Weights of a small GPT-style language model, trained from scratch on English Wikipedia.
Size: 4 heads of 32 (2 for keys and values), vocabulary 8192, 4.02M parameters.
Architecture: RMSNorm before each block, no biases in attention or MLP, untied embeddings.
Training: a variant of Adam for these matrices, 137M tokens, 8387 steps.
Each number is 500 + 25 x the weight over its row's rms, rounded and kept within 0 to 999. Layers, rows and columns count from 0. Numbers have three digits each. The size before them is the row's rms in percent of the matrix's.

# layer 10 attention output, 128x128, rms 0.101, rows 0-127, columns 64-127
076:562493508515535501511489443519502492508487470484513494485523507509531533497497514531481527507499541461516499473506512509449501467523491505468514525533508519462533475537479525470466514460548500
114:506473509501496490461507510497480491494535487513506503523508492507487498504528488476520470503498477424494459463507431549464526476553484457480547450538516519463510502541497586520464502509527492
099:522514504542516497516481491488484480528486507453516498494512491529508472482494470498492471464464463495490468447572474499463544481502550453479476510491499524474521507497509555481487481512476496
109:496486495510487530538529513511522503524505543499487511522475501493491453500486507518494519502496482513490520484531546552512497545493507503498497478551493480482527542460517476519470477514459506
108:500504492480499493472503465495511494507503468520499508469472505486503503495506500497483511500518500482491478468486482530481485502511483505472515474506475500501464489528470506498474469490511484
087:504498503511530448519467477466519506504497497520482495470495479494534499500519518502489522493502444474467464503478528530504453496513495481458538443491461504475470521492519508507520439500472526
116:528486510496530470510505504490505507475526548522489484486472468515507516484486510546489509492458502504479508555441501520531499515486467544553508463551478462510545502511545464497567522515474427
103:490491504515536477488497517500493483535494489494495513511511491466503460496524493485480471549506509481503497542482549491517466512488492463482494477511485488487503493491474493495515450469490475
093:551485514471521535488512484511466469489520504540479450516468527535501520476492485565506507493529508507498488497484475505461544519547574497506513464524512498545485498468465479522499515514488534
098:475511511535475506514488523501474485510513544476490521544506476478476456519492465466552492524515500474475510464545520474453486449530490490550492509517514519438511499503449529498445517489516478
104:516499540500507489487493493516540484480483480533517489494483492469530501474516508518465526514467513491550478476499478494519525498471466495480542517444527496503473506472479497492526507508520472
097:494519493548473499563492517521507482531517513526473507529532522508510506473454492483489510534460507564498550500480563493537498519486534514491487498526507513539504507454485431504483517476545486
093:467466502454489522503482504479511496487490484539515485496490494512479473502510492503488493465508454487500462495507484524490518518524537482482530472526514532503530508486487508500505504527486510
084:476457498528485495517494536497424517514533508535449502542498480532508489519483461543531433510502534514522507517510532501524492458518493495477489498561504535476561520528476486494500526445507506
092:502509492509517479477472462504511520533496528500496555466513466487525472480525529437509505497494487514471504484513483473515510508499553550521500522484501478531482483484535494484483516510430541
110:446500470501481509477490501478506502511510507503510506495493488461486449525521483480498494465494456477465517472522466488464493512524529493485528521497496476494486511485542536477494501484470481
119:464491510515451510512497512508495519519507525490499520532484489476478488498480485454521477481505479526552507490491506492510528539499518478484479491540515511533516499480510463520477546481478513
087:493491520462508538550514483481494523513460492503468528480469485531478516471503528514486525467537480527505518520506556481500452495502483494525458531506452487504551488519504467518483504485505502
116:474487495557494490487487506506486466550509520485448534500539456462553414503502523451492480544527477488464537485515536544508496485506532484501517464519488529468540539457509486511500492459511508
097:552507573463480515538457520456510482447530532494500489496439505516480496472499519519491525496512491480511461399536496485478521494559514507509524464494508511509487509541457531535458491531484518
078:479473474463491495455473505507474503498522477503509509497497504496477520526537489467533467488503493487532441518487466501529513508472469505470478484503521516515519466559512512506473491498497495
103:521527518511512484460469470480505501469486534463517483457507479478561498504504535517478524487489470507471507497491501515513481532530468469544468473468501491519484524508528486504554463519485499
098:528498518453473555556521499463531528489472503479531533485446521539419504491517479506488479445505527515519489476532514483473500498493465479532489539506475484490495458512461525502471508505515480
116:473510475507512480459508469543533528539462458526472520510541530491520528492497503493508512495486502495497525545463454463512480510468487535479519535516513466516438503509535501453484525474509472
088:489498474506487489488458438517502518516485488464501543473517517492510528510500527471510502483506523465521508471524522518501529536458505540465481440511511472563495535531516453505520474449452452
074:465463501507515518483508536441495495478464480506500489529496484495533476530509459494491451465528495478525497540505495484517437498473474456470537534480544491465492518470506508485469488466509543
102:536500521502536522498486443499511452509509459522484478455477487517574496488522521526449548460510509475451525553496522508491483489458511503540528454477498488504535540489516491502522483499452472
105:482517490486478518522500506491517499486519526512526488506461492482504503515483480511504506473493480546513526468510546521519507556507527517504468499530514502533477535501491445489477488486475471
102:533492490494496495479504491493496511505497514486489517473486471484480462483503530500493519506523514496466505492512507518483492521534534484518481492526500529494507474527448474524475483496471462
085:513498472504542507497534512501482478483498511516474481524498499537492493526504487526530511504524517526473514548446481507500520518515508515503482508532499515556554493489540487487522592514519496
101:454469474500486528558511555494481515513484544523486505567495495528476487543487442548534472509488465517498505517477506463508509502497449497547501499523491493490539532475550527508533534538510504
099:481501473510539467485486486464523486491482493495496482479497502463541490551503496532462535526512486511484493508513486493502506472476463473518500501459520513512537526512542501491546504536533501
095:517497559457494503449470482519518487467481481473515506438462488490491471498538529499489523484521494513554472505516483506528523526487472462490471517486481468533503475484531519480542470552489518
105:484522464477506540488496456528504510497499525458475518465504526513529512499491553498509536509542518578503530539509546538510504564493507510511462514536479501575537506493486416523506530488508533
095:472517493520500518505525523529498492517503501530520506541514526494510487506472467510533502555478494532530488505488475486497545487480484470444524512504516554521506519465478478518487536513533483
103:524508505473459532495475466502481509506490491467506488484488514528483548478494511481510471464519533502494483460545477492484512449512511463492487509496502512512513482520497506492490538466506526
116:532511533481507506495528522508461475487522460546491490525512485520504475496508469541520516525518496504475495548476517517497469455496509505489550462530500512449520501518479503501513497516518497
089:548496517537544474508509456498501476492481484534472457475518487516578521473488500495458487471471507472499534527476496464511492457495515549534519541490550494510440500492505495444464538441545501
091:509542483515515500497488466479517488487506497476501509433510483478523496487484544482494511530519470521477512495519486536487536503515511462529494455465457492508500504449489472527553494522519546
107:498488494483505519467484492470529502487512484483516529461457490467495492531528524500474521500510543517502508500528494492502488514480471545508491542459501469499526485540497487501489494495477461
073:503514527493508507500533484540543522514447525479504522485490521496489517475500512489479495495496481531516529499452455471505557526509519489546465534472507508559445513481510493515474535496523483
088:523501522516492478498520510504522494532524444522484509482534490474503436465515495459485485508518520503499513504495508563501469517497515530444531525527464531461515504493500506467455498488521511
111:486483503520484510481509527506484495482492521501489510525496468467500464517505473509526509539512518557530522538460472499525510541473498517497485526506499499523481493469525477480521534524496514
097:526513476499504508538521531507477490542522477496467512517534534500480448468464513521518495564515522488476472461531517538486506452508521493474522445502496553472489511495454491532481511509520505
091:477459504486512475487487477472506514514469454506514507480482485512520504539520476494514502452480495485488501473501507507480476493510505509454483518499447480465527542462530521473478525495471487
104:507488528527470478476546492507519524535528484528457480512501491535526532482486454476518470455468480508476542470456431505491486522535551553496543504505493463482469528475551519433461527496463501
109:461475471513516517488502504530478487499503524499519495543523511483497507544497473494535511517487504414508473472556499488481504470469454467497527474479530517453504520513505543501454474501499476
108:508475492468468534516493533477504502488513528508519521518452500480439481496514477486509479489507507552484516491516506530525490563504518519519476532539484468533509481499521475467474502520485482
085:502474510493485529521510507491484481466487484529519474500483491528496476489505484505493484498487483521486509507525510540488538490480502471495472477518471522521588509459551496487513514511504513
123:456472484470487554559540571477487483506517523535501495572469519518424487536480447518513482492523500523495476527500517487483483501488495484479524522483478493474515492452498507506511499517508551
132:487499462528489495516494504490493512492508530496516494512488507500469492520473480519516478497493500469459493421516504537450521494573506469477506473495505525469507487520460512523497499502518506
105:469502509522465479479473509547526509483523568460495536512503505444515456505503529454517507517468457491497493466527507519492537534540526489542497458532509473492473502511480498543490463524479475
111:501512500468487493504489499505468475474532478520502464496503497565467559516483499525512505493511531521529469521489507504511507489475471508487482506512501516504556440553498472514479550492476492
100:524485548477500464440490493504511456494473453497467479468516496462535449500538516485455508506529509503515535533487498512549461527464527521528496529488516462520456483472536491425500487480501504
101:536513466494520519534501448487526491502490479506512527474490503523502519478498528491487488525506572464474509492515501491476484492473482545528532518491504452473468485489460500488482519470469463
128:518511525525451501552510510530531509527511511498497520523507521531444519456447500505530468498447510514530488478486507500497549529507492468483478469562484514512530465501491483551500549505502472
082:496516484483528526498457486514428490515476524473510550514569510498501502494526524458580497551497494466482454513564482507502495426488512500506514469511514520494525493532517535513507523551505519
078:524467507528491485435492486514490477492495482520472503514484478512530489516512482488512463492508468463453493498519433521472526485513516510535509461522534503490530502560512531475482493504476486
103:517477511486469534549524538487512493470507512510509463526468497506486521519497455524479476490493523537537523474522533508503512524507501481499442531481505510519519544498501493487486492496499473
113:511473536523453487495544545527504487474505500502453464530491491514490491514467474527513460497490515457537485459453423494488556476530495485492505446509485498482477497489490536527511540494533506
094:458518466498489453463492521481505490448519530493509487474499506455503542541476504495504508492482457532523500493467491507549499520493459499516505490465514515500433514543502464507505501504500490
091:482513493487501489507502499536531491506446503490484490511524519475499462484486519476503509524511451484466502491512494527521526518498514549580507508474536462485459473448522501469480518524463532
103:521497524475489513492481462531542508500510490541484508487468529508494557478505525503495515483500521506549506497502476471497542531465514527514523513518525477532469468522491486477460538484491508
098:499474494484477536509520518481497532486514528484495489509449500502468506525504481545508497469489480461499449460521498564464539519508509463447501440497470488504523497466520516503549464554460498
114:460505490532493480512490541512521512529511498494500519519524500500491486529508496495524475508476522532490518502494506450482496507516470479499474513545432523478573512486509512573501539496511470
085:466500472494481524496501506504476527535493486487492522530520485445505503510495476450511502524518513525542516576461508443529473490474531508505498522498532488501432505444501466463496533440499515
109:503526494553511475536506526529504495537497504488493471529544532517515481499449484541511495512476514519519547484488522524514493550508479517495510501521495517484500554488500492502502488524514489
090:502491493510489509503490461511489538503529541473501524508533479499513485490513516471538510519481517555558488473497526491512515488526476490463465530482515565532527515537488484504480535501507490
109:507512480544517486497511474490504484531532507495507509494533499485551484489473483484508505486476540490447539504494522517471451505526513530509509539512492505494502506501481448471502528465481467
108:495481521514519483496484516502492458519518481537460480524523487494554469508510513505487512539524509516547497517467527463531484480455492495468543493490519532482536520470484477531503523488561505
091:489519481513540479467496479524492502538497491467516529491524520494500477526505486487515505506523499511529511500540507480508541479464536502549483483498532510527515476498467471503468490508469480
091:531487526487482546509502479510520498520519496510517546500462517526485483482526485486509475505492551530557502533491506501500522516480495475497477497577480518538540478475464492522497555462537463
104:489502519481473476512508538487564501439498487523546464509471503486523479534499487550487544453488468479509494437495502511496516519524485495483530504465497519468455545453480523514475479526486516
095:518511477513530476423474499510467468449513522478527483481506486491528503541538509500534510533510519481485497482502437517498528505503488497525497462493495486509534508555531529524521492503472476
094:508528480492485498520483486489483514473481511487501475460518492498496478497468525512510498522528512522496487515507521502504480500486451505528487516493482482489491492475523477490522520519502509
094:510497510497518506515493484473523517522491460514484509456494469523525497510545499489464507457506566515520519531519560466521446485454500523481538553467495493462559509464483512458468482453466515
108:502502477483508491526485507517506498508492491506506492520529532524466532492486497479522457501481492480483463468500521476471523508520507490484544456546504512468507504527468524533474483478516499
090:470465479494466490483483518470463531485481518499498512496489448431493488519529478503477480536509513550532539495473525471551480478466466506505444501531502516510469504520509443502503500439579461
129:503497492482500502479515513483488480487521498507504516477478498471459503491518485512490527506498536525495502545470491495503501479496540481495492496523478503507512436468459476520538534482506508
114:544500490503501472467480451513506490504496482500487495478554506491548522453483555487477498522476498476488490478497441520507512492488495527489522488482536531508449516514502501499483501484522485
105:472482469512507511466547544498464494522530489522482505564526517508471519516478451485534481490502486488456523542491433477498475474471506508517511516495528517503457486512507510452446517512479497
111:468516486508489431478493494515542531494503472499520479500544539489542487508465543504502522516479440459468458459482444517478527499543485523491549476504523511501468525526540520543519506551505505
091:527482517454500525487478506497509481472525505524516483496466471457507489511541529524501510498501493511478496496519511510528488487505492467498498500436488507501481523494538492509554492491503505
104:512497501486513486482500505486478491461511502536491471489479489525493569534501488524506505463520540488530487506458493480496485462531475468506507507482482500482514471523477504518500545457537515
105:513460526456498552487478476515469498475502524494477523496478526483495504492530529491528509526501485457533463500510484494503520482512523495462502490525509476539480484444531510481486553483478547
098:506551476536523455501509497474488517509505489509525469464516495506518506522486506484495482514522506496490487484519516492510484491496461483476506497434484475508499532514548518484520470493500532
103:488493483471460553524515525508483513501493533498496488519472500494451511496499493510513474505510480502485488491517507500502508483525504480523497500534474478505515475490503508499509524488475512
103:485509469478521534504530528500473517510515529495513533541513521495464501481502468503529509554490501535492502529509523550529457531485483505484481492531503494514496511526497469458479473511502487
094:501457536510460521509515554489509529541540467549509490558477508494477489460514469483459450507507512499502545529492477457523454505488533551526556548520511444494475481518478517467488484479519458
089:468458484492497481518483518489530487504488479473488509486487498460474467543522503495475495510494513472496500461521542511522475504497497533466460493502489486514514503506519507492479470461526481
109:461525426512488488491509502489494577491473515462497495519530521497509546542476480504539517502488523541485524516456495497515470534511476535487489537477508483550464503510513439474523534511515456
089:484489486505504486512531485508524523501469489513497496497510506520507531508497500508479511476468492447471522498494516497493466478534488495544513490507499475449499481510502512512469491487468484
095:565503512471528518462457451480498482500505460490521495438476499509528513469542540495450494524526491504472504507557497503507489523514520533536479503501514457542539472572501512486496472514498500
086:495507511485490504528478460470534498477456487479529488449482443480524497503533546470465530466503503498509517484527563459524442474503473518526451537480478469429519487497505513510445505460456482
098:502534504504531501500489493492498504513480506474520519465515494507508527510530528489487515545497504496481477556488530464508478429491464464534474483508470494466545498485549522540545513524537502
104:508485487486518466493531507493504515509502482526533512506526514494483508490511471495489516484449534495519453559496514520524485502479475480499535510521512514529504451559483516484527484525515436
090:497495512535491485538519530482520523508508488533485481552502506525518497497479467527479487503490476494481503508484491512496501562499518507481561480510550468511447519438522486463530467543470533
085:504497502528487518500508514509475522520535494485524517525534515491502521492504470481509466534482548458491518546495505461507456475503496526484504505484527478521476517541527507478545485476536508
122:525515518545514513556509513480472475544506497508468486523506480515502476469472458517479476516512491481480523469523505505494499471510527540529538467510508482424461516453491534468483474518500555
101:497493501490512496503516512489477500494528462525470529492495499515512473499514514504511496492520488508433513550473516531497474460537551479483523444531480534497551499477480472522549517470468505
104:524469500494506530479518544491481473498532529498503500519469477499446478496534477499475474495511512507477498514486469560497524524531561479480507453518492499523485485493505500512553468508484520
094:495490475516503525483523513513475505508521499495494464517500517508521516529492506518493497512537504526542512480530495507514561510501539521473494518458554515558525532502527482500495509503508558
111:469465499503515490514485486469540515519497418537501541496485494510538527534522495480482473451504492456511475501510515479490482485495479478456506467523513502486528543508523506523511522486469507
105:483483496501508496515487481491513494491468528493515516485505482474501481489515510491470530503498500506520482551482525473483477501481496475504465517523453463482516470422535493511537519492467561
100:473496505517458503519482550474500498469498521487520492542505493482469506540498446462513473482493515479538506444527501466490500496484466502533506520470503479477488490469488541495468491492528495
085:531480503501486507526486478488520505489521527527507492501457484470483483489519526531489517501494489448491496447521519541465515497530490510537528431506519490460490497548462526518513450517494475
100:517466512493472523507510513483491471482515494516482486492490463515486525507517470486490476462508518512465522524486517478521468504481502534526489534486471462510528500469533478456537534474480494
095:490506499505476501541509478524537530512465484507492469501514498523528509487490495522462534468468487545509547490485576511541489573475478517493473489503491502523508545456497454474478462517483455
092:500542446489513496485498488480505534492484533430530487471526525487506518509483520475542549484499493488461509469505488530512455461518454539514462517432489497486503513567544501474511508530514494
099:531522526464477540466516532501470468487531497473544480481487531490476464494526475514500499515542489517492475493514452505493526470496554476485497495497472515518505484461523534495504488493511580
094:514477540491466513500509498508500486510477496490473520497493510521468495459469496483513494452474508542532496517478466514491534497452564529448503526517494501551509499447512480455527542522496506
086:526526559460499515497469469512494455490505483510502514472468486489484506461493532483491485493513463480456490496493516495463487462493526478446499472527471486480508475498519477501508492468496494
107:491472492480496517484510540489516495488526523505516507520471477473471471516535483509475511516502505539479518539446486462510491498492505511505463526503496494517493469468522469516548537497506474
071:534484518494482526511516511481487502511521502487508472520479514499465513504482482517477515479491537474509509470530514510488485505490544534491490489546496488504534460499523481473506481488458458
098:490494514532486503522517549533487465540531485483494494543505505486510442528475463505508475533515495487545515479509532531535503520490511484451492481528513521486492541424478484513488476476544520
099:487528511502492493495507499501494547518513518467529522476510496508491502480480518487532516502499471472509518455537529524509479487532481489489494506541506519472516512545498508492442493461539477
085:492467461528477519475490477522486524592521479471498529507511511509466506503516479457517459473515502446487524480509511496503476518478532532502536501486509440519505443499521490458496475468481483
086:532532501463508494471488474500509488482502518466527522460478494489478495453522533480497548507497484512472482503469483532494510507524516525493485472558489476515501453539477483498501526506510470
088:512488542476501482493478515483507471451537508519477506475457464489507469489512532501515520499508460504491504442516497536487535514555485480502511451520489510506551535564495521518531502552520469
101:496496484545500475515507495525495497510492513500518452551540510498505508501475453501538506495450464468476527503471507510481513558505504508523511485549513506493463500483520498479484503522468468
089:498456546520471474473483469525527496504535482515457492506486492512548505504506493463503520487455496502565487510482515448537499520452501552505479477526527473541525501506532466476444519493464455
108:488487527464500500492442488470508503465474484473539537463484479505488505519531520468514477496509471500534449512514499459511472463473445468489482542524480502476532470524526512497487540465540508
099:524525529486511501500486505515501469523511497502464543484513523482505484438481561471489506552477470499473510515522472518522544459442532532532527470502536501572492486506520463473507537503534453
098:552509549476546520503512459501536466492510477540509474470455512500511517471505519516451515470521482507526516492583506536517530527480515518533479509470519488530519506515524518465502463546461522
089:549502542464501532509489482475514465495527469532533484482455501505493531467493523478455491490526508525481511492527527474505490489493544554558485543501522480493493454517481450487471511483484504
106:479518475481475505485447493495505515484511557459520551467491477446435462504531537450537529509481486494466499469496521502480490523550525488509493490545485497471490424483462504522465511484482462
113:521493513470507548500506499507503468470486488504505499484480486478497488513535502498465521530550553514495506525494545511520488481478472486496467501484478475508505461473499466483535489485517504
121:532516527507497517518491453540539506550488517489508501489518502532526487420520537510484505483419506505491499504523506511493526498509502476512475524464479523495533520481481548528527485512515449